Part of a small language model's weights: vocabulary 3976, a variant of SOAP for these matrices.
Each number is 50 + 12 x the weight over its row's rms, rounded and kept within 0 to 99. Layers, rows and columns count from 0. The size before them is the row's rms in percent of the matrix's.

# layer 9 MLP up, 256x160, rms 0.237, rows 203-209, columns 0-159
097:49 20 38 44 41 37 57 46 55 40 65 60 54 61 44 52 58 44 70 57 42 39 72 76 48 46 35 41 44 63 27 44 67 57 36 58 39 54 47 49 53 60 43 42 57 44 46 53 28 55 66 54 53 52 41 42 30 57 40 66 61 52 58 46 52 31 50 44 49 34 68 58 43 56 28 58 48 63 63 36 43 64 66 31 47 44 45 55 28 48 39 25 41 39 48 48 70 58 52 33 67 50 36 29 53 40 49 50 48 53 55 48 64 61 55 54 51 50 46 65 74 56 36 77 52 56 54 59 54 35 47 53 72 67 56 42 42 41 54 71 69 46 70 68 35 58 30 53 57 51 44 22 32 73 62 69 52 58 56 72
093:26 60 31 51 64 44 51 43 48 52 61 66 45 41 39 42 27 41 51 63 55 71 26 47 39 54 45 54 58 41 42 66 56 39 55 45 76 74 33 32 51 36 59 52 44 50 68 45 67 56 59 58 77 40 53 50 37 39 44 58 49 53 69 44 60 57 33 47 54 46 53 38 62 54 34 56 64 29 52 33 27 47 41 51 63 46 52 57 61 60 50 52 50 31 41 45 46 42 49 71 45 67 56 48 33 56 39 33 52 66 44 47 55 71 55 41 54 59 54 59 55 41 48 63 51 83 49 72 42 50 29 43 64 63 50 38 67 59 52 47 70 68 29 56 57 57 31 72 37 48 46 31 56 20 46 54 61 50 36 38
097:34 43 75 49 50 40 57 52 59 60 72 36 59 69 46 34 39 32 47 37 61 73 46 58 44 63 52 48 54 61 58 54 60 45 66 58 80 35 54 53 40 44 66 42 54 43 45 29 43 42 60 57 53 54 55 44 44 38 36 62 45 66 58 39 42 68 53 44 49 52 43 53 43 35 44 46 48 26 50 55 43 53 48 18 70 61 46 72 59 44 47 67 47 47 59 68 60 56 69 51 58 42 60 48 42 81 44 44 65 59 57 60 52 50 53 55 44 34 40 42 58 49 62 32 33 28 43 48 33 63 26 53 50 49 62 56 27 41 24 63 62 90 61 46 35 59 42 56 40 56 44 57 67 50 47 46 45 35 43 71
102:49 51 44 51 44 60 46 17 43 26 57 63 41 44 53 61 53 12 45 66 55 36 55 47 49 26 40 68 32 40 60 48 54 48 51 49 27 35 40 47 44 53 62 56 56 52 56 54 41 29 40 58 38 50 56 62 56 54 75 67 62 45 60 63 72 52 54 47 49 28 58 46 64 50 66 41 43 64 39 59 57 56 85 29 45 53 41 43 33 52 58 45 40 74 54 61 56 67 60 61 35 51 48 29 65 38 49 50 48 45 66 57 52 69 54 61 58 50 27 37 52 34 59 48 31 56 53 38 67 54 51 51 61 35 37 66 41 51 45 29 45 59 58 43 66 58 59 49 42 62 60 56 37 61 29 46 34 58 70 64
094:76 63 39 52 67 51 70 61 52 54 54 59 24 49 42 68 54 68 31 33 49 36 50 37 40 65 65 50 53 37 50 24 43 62 46 51 28 47 43 47 48 42 50 51 42 48 61 58 28 52 63 58 49 74 46 48 53 52 57 50 35 58 70 55 46 53 12 48 76 41 47 49 54 45 37 59 53 38 47 61 54 51 52 35 37 56 59 47 58 47 49 62 29 61 59 58 38 68 52 56 57 54 38 60 29 55 43 54 58 56 59 39 57 44 45 41 48 57 50 53 58 33 75 68 56 38 58 57 71 53 57 61 73 64 40 65 42 44 13 37 49 92 52 51 55 51 40 37 31 58 46 55 39 39 53 39 45 46 43 51
100:53 59 40 61 61 29 49 38 48 45 37 73 52 37 67 32 40 65 54 49 34 51 44 50 53 42 32 66 50 55 60 63 41 61 34 45 39 48 19 44 65 56 37 53 43 67 68 57 71 60 50 58 61 69 27 20 40 66 69 47 57 76 37 52 57 68 51 33 54 54 51 54 63 50 55 56 62 57 52 26 41 45 71 54 56 60 51 38 32 51 56 45 48 59 69 54 38 51 39 45 38 61 49 60 50 57 49 43 35 38 53 54 42 51 42 46 33 50 61 47 64 38 71 19 64 39 55 55 47 26 44 56 46 62 53 34 46 37 50 48 75 64 40 45 78 64 26 53 57 26 48 62 58 42 62 51 56 52 50 57
112:45 32 64 50 54 42 56 39 58 53 50 15 38 39 47 50 50 30 55 51 35 48 43 44 57 45 53 62 39 55 46 53 63 34 46 54 68 52 47 51 30 52 47 48 48 56 53 52 62 67 47 33 48 42 42 65 58 63 48 51 61 56 39 21 42 51 67 51 65 52 51 53 56 59 66 55 36 35 57 49 43 48 50 32 44 37 46 54 52 54 35 64 51 35 32 57 45 48 55 37 54 53 59 44 38 39 54 31 57 60 74 68 44 47 43 29 23 69 90 46 61 58 51 44 44 61 46 49 61 60 31 56 44 39 42 45 19 60 73 67 53 45 61 42 66 59 66 53 54 57 75 68 27 62 66 59 27 78 45 67
# layer 9 MLP down (transposed), 256x160, rms 0.221, rows 203-209, columns 0-159
085:64 39 55 52 70 59 46 49 69 52 47 59 45 56 58 43 60 48 37 48 53 53 50 33 57 45 81 59 51 39 74 76 46 47 65 37 72 44 53 53 41 30 52 60 60 58 43 48 53 44 38 45 31 46 69 37 64 53 53 33 20 33 47 73 34 69 55 49 29 49 37 35 56 44 73 55 62 52 38 67 54 33 41 79 51 55 44 46 69 49 44 56 45 34 66 51 51 43 58 60 44 44 43 64 49 45 59 49 36 72 79 60 39 51 52 65 43 58 48 17 44 53 78 41 55 45 43 57 43 58 55 57 47 53 46 42 41 67 60 35 26 32 43 36 59 46 59 46 47 51 37 49 44 54 27 41 41 60 54 40
098:61 70 54 61 62 42 73 46 40 52 52 48 49 44 50 29 50 63 45 45 74 57 55 52 55 46 45 34 44 46 74 40 67 34 66 75 75 47 61 50 41 41 62 49 53 63 66 24 52 53 70 47 48 52 51 46 51 60 64 63 52 67 66 37 57 53 36 56 55 62 60 39 51 41 33 43 55 49 82 50 62 85 51 50 57 56 53 56 44 50 47 30 56 75 48 41 56 64 40 58 58 46 44 52 54 37 36 43 34 51 55 51 68 36 39 47 39 55 58 55 47 62 69 68 40 60 66 55 56 39 46 49 70 43 55 45 79 63 50 32 75 74 57 50 49 56 36 67 36 73 31 50 62 35 56 55 64 55 53 53
093:70 47 47 56 49 83 54 54 59 41 61 70 67 42 35 35 58 42 44 56 47 51 36 39 60 41 53 47 48 51 35 45 67 61 27 71 69 42 55 52 63 52 51 56 37 59 45 37 50 43 64 34 47 64 52 39 36 56 89 54 72 57 49 42 53 25 40 64 34 41 56 36 74 60 37 55 41 56 51 47 62 60 54 72 51 56 46 50 40 49 37 61 43 50 41 53 28 53 26 39 47 41 56 44 52 63 42 54 28 34 58 51 69 54 59 48 66 63 67 57 45 37 64 61 67 60 47 36 58 52 43 39 50 68 46 53 42 42 30 33 44 25 43 53 72 47 52 63 46 47 65 39 67 51 23 58 50 32 44 52
109:60 44 35 58 32 53 56 45 52 72 55 56 50 43 68 58 35 35 49 49 69 65 36 43 56 53 44 56 54 64 33 55 52 57 50 58 45 53 45 50 42 50 56 37 73 62 47 38 74 42 42 69 54 34 56 52 41 47 41 43 50 27 54 46 41 26 56 53 47 47 41 52 56 26 38 36 34 51 46 43 51 35 36 45 42 49 25 44 33 64 40 45 58 46 62 44 69 37 45 50 80 36 41 54 52 43 61 39 32 42 68 66 36 63 59 34 37 53 42 42 39 58 42 34 40 41 59 49 37 28 53 57 79 55 51 44 63 71 54 45 75 72 38 33 58 31 60 83 49 58 56 66 27 40 45 67 53 39 43 40
093:56 55 55 28 49 32 45 51 62 40 59 67 49 71 54 53 62 47 49 51 36 47 64 20 70 44 45 64 41 51 56 55 57 41 60 46 62 63 62 37 41 41 55 63 58 78 53 46 67 62 54 32 53 41 47 61 49 48 50 46 53 61 71 77 50 26 43 48 44 68 41 56 48 45 63 33 48 50 52 65 63 60 52 57 65 55 16 48 42 78 59 23 45 63 45 47 53 41 62 60 41 38 51 63 24 54 57 38 47 52 41 59 37 52 54 37 43 47 43 55 68 54 47 43 36 41 54 41 50 55 60 10 34 66 30 44 38 40 60 41 44 49 66 51 30 52 62 62 35 60 42 38 52 35 65 67 68 59 49 66
103:35 49 53 60 61 50 37 30 40 44 58 52 32 52 58 47 26 39 55 46 74 45 24 72 14 52 40 31 31 44 70 53 34 40 62 67 69 24 63 51 53 57 42 55 50 51 54 52 55 46 52 56 42 44 72 53 44 48 44 64 58 41 48 52 31 64 39 45 44 37 40 57 64 39 47 65 34 40 39 73 37 51 57 52 68 41 58 44 42 50 31 55 50 51 56 72 41 43 41 60 54 40 53 43 51 49 58 61 46 62 49 43 45 39 58 65 50 36 31 74 49 69 21 48 57 36 72 44 56 67 40 37 42 62 60 63 36 58 59 59 38 43 54 53 38 48 54 49 59 33 57 25 51 42 64 53 73 64 63 35
111:46 75 52 49 67 48 49 57 51 59 54 40 51 61 56 46 42 45 75 45 36 40 53 74 36 43 44 79 33 50 54 61 45 71 56 41 54 56 51 65 55 50 44 36 40 41 66 56 44 32 46 32 54 55 56 45 51 44 62 32 25 29 60 37 37 67 64 39 59 39 51 51 63 56 48 39 57 43 35 71 40 40 68 68 55 36 63 54 37 29 54 22 63 45 58 48 56 61 63 41 36 18 60 40 65 52 48 56 42 62 45 55 45 53 46 36 68 56 30 48 42 61 45 26 39 44 44 41 41 50 56 50 47 74 70 66 53 51 55 65 48 32 41 50 59 58 60 73 49 70 31 44 62 65 28 65 49 46 61 45
# layer 9 MLP gate, 256x160, rms 0.223, rows 204-209, columns 0-159
096:70 54 70 42 50 69 57 58 55 45 03 35 45 66 30 49 67 65 60 30 42 35 46 55 48 44 42 60 47 47 69 39 46 67 39 80 27 53 54 33 61 57 42 60 60 51 65 52 31 53 38 53 46 48 49 56 41 68 36 48 47 40 63 57 35 63 59 24 56 45 43 59 49 61 52 43 61 46 42 54 46 54 60 59 47 52 52 62 38 49 69 44 42 34 55 71 54 51 66 46 48 66 45 57 43 37 41 72 49 28 65 49 26 34 60 49 42 37 53 36 56 51 72 57 47 26 45 38 66 52 53 61 52 18 50 53 60 40 34 42 61 41 60 41 61 34 52 57 53 42 50 56 46 77 64 47 45 56 46 44
096:37 27 57 53 76 68 51 50 47 63 57 33 37 53 65 49 43 47 48 36 42 46 31 41 58 63 58 55 66 64 53 68 59 42 52 56 76 24 59 51 73 38 51 19 43 45 76 53 49 57 38 73 50 49 29 43 47 47 22 47 46 56 52 38 62 51 36 60 54 50 75 30 40 49 67 35 46 64 55 43 51 58 39 51 32 43 55 62 40 70 30 36 38 56 63 61 51 35 59 54 46 34 41 65 45 60 37 43 32 50 39 52 41 50 43 55 71 59 53 55 51 69 68 38 50 48 46 48 47 53 83 41 75 47 58 37 41 48 35 56 58 52 46 56 48 37 63 61 48 59 30 51 61 53 42 50 46 55 52 73
106:49 44 70 23 72 42 62 67 53 45 40 32 49 26 46 46 44 59 41 41 44 43 54 45 54 49 35 19 53 47 60 30 79 58 29 59 37 40 63 41 38 37 33 52 35 60 55 50 57 61 53 45 48 53 63 39 40 51 41 51 40 55 41 63 79 44 69 49 53 70 49 58 48 61 65 29 49 57 77 58 55 30 47 42 53 49 57 47 46 46 47 46 57 28 52 32 39 50 28 56 60 43 73 15 57 47 59 65 54 63 67 37 56 50 55 64 65 35 48 55 45 59 44 53 59 55 48 46 48 47 58 45 49 48 51 40 42 35 41 51 45 67 82 29 67 59 56 42 56 42 38 42 78 48 45 42 33 47 39 51
094:32 50 64 25 42 35 51 40 45 69 48 51 43 41 64 55 37 50 43 42 60 41 38 46 47 54 44 35 50 37 60 46 61 57 45 49 49 55 53 73 47 58 55 19 63 40 46 59 47 53 79 54 51 34 52 42 25 68 47 46 45 60 45 61 28 56 66 68 48 67 44 59 36 68 55 20 50 42 46 46 47 62 50 53 62 54 50 52 51 64 66 33 60 67 35 60 33 69 53 49 60 35 37 55 57 60 62 53 66 51 51 52 44 56 45 74 43 75 38 23 57 66 24 53 54 46 69 56 54 66 54 44 22 60 43 36 58 54 26 35 49 44 36 50 52 78 75 62 43 55 56 59 38 47 41 45 62 53 47 61
111:68 43 27 54 64 44 41 76 57 50 50 55 57 41 44 55 62 37 28 51 72 63 56 44 71 63 59 40 64 23 54 66 39 64 52 46 45 47 57 35 47 40 67 56 60 36 54 25 38 47 55 37 54 40 37 50 36 71 49 42 49 59 41 73 45 43 66 51 60 50 37 61 66 64 38 51 61 53 53 35 54 28 36 38 44 54 61 52 51 57 50 47 47 41 53 43 48 55 17 33 50 57 36 55 35 43 68 56 63 44 42 53 43 68 44 68 66 41 36 61 48 60 77 39 56 44 45 60 46 52 45 59 70 14 83 55 67 57 57 56 57 48 57 73 33 46 44 40 57 40 51 58 56 41 58 39 36 42 34 53
103:35 49 66 22 49 56 21 49 22 37 39 51 43 47 41 36 45 66 61 50 46 55 56 41 58 44 48 53 48 52 57 53 43 60 69 44 43 55 52 34 58 72 40 26 55 47 42 51 45 43 58 41 58 46 52 42 57 51 44 47 86 58 57 68 41 36 49 39 51 53 33 35 70 50 62 43 54 56 55 37 41 16 43 42 70 67 36 39 56 62 46 52 71 37 51 64 51 42 55 47 76 42 43 66 38 54 43 49 38 34 59 30 37 64 56 62 60 52 50 59 53 65 56 65 58 51 53 34 67 44 47 87 48 38 55 33 68 48 52 52 47 65 61 41 49 39 37 39 44 23 38 67 40 68 41 43 41 59 40 56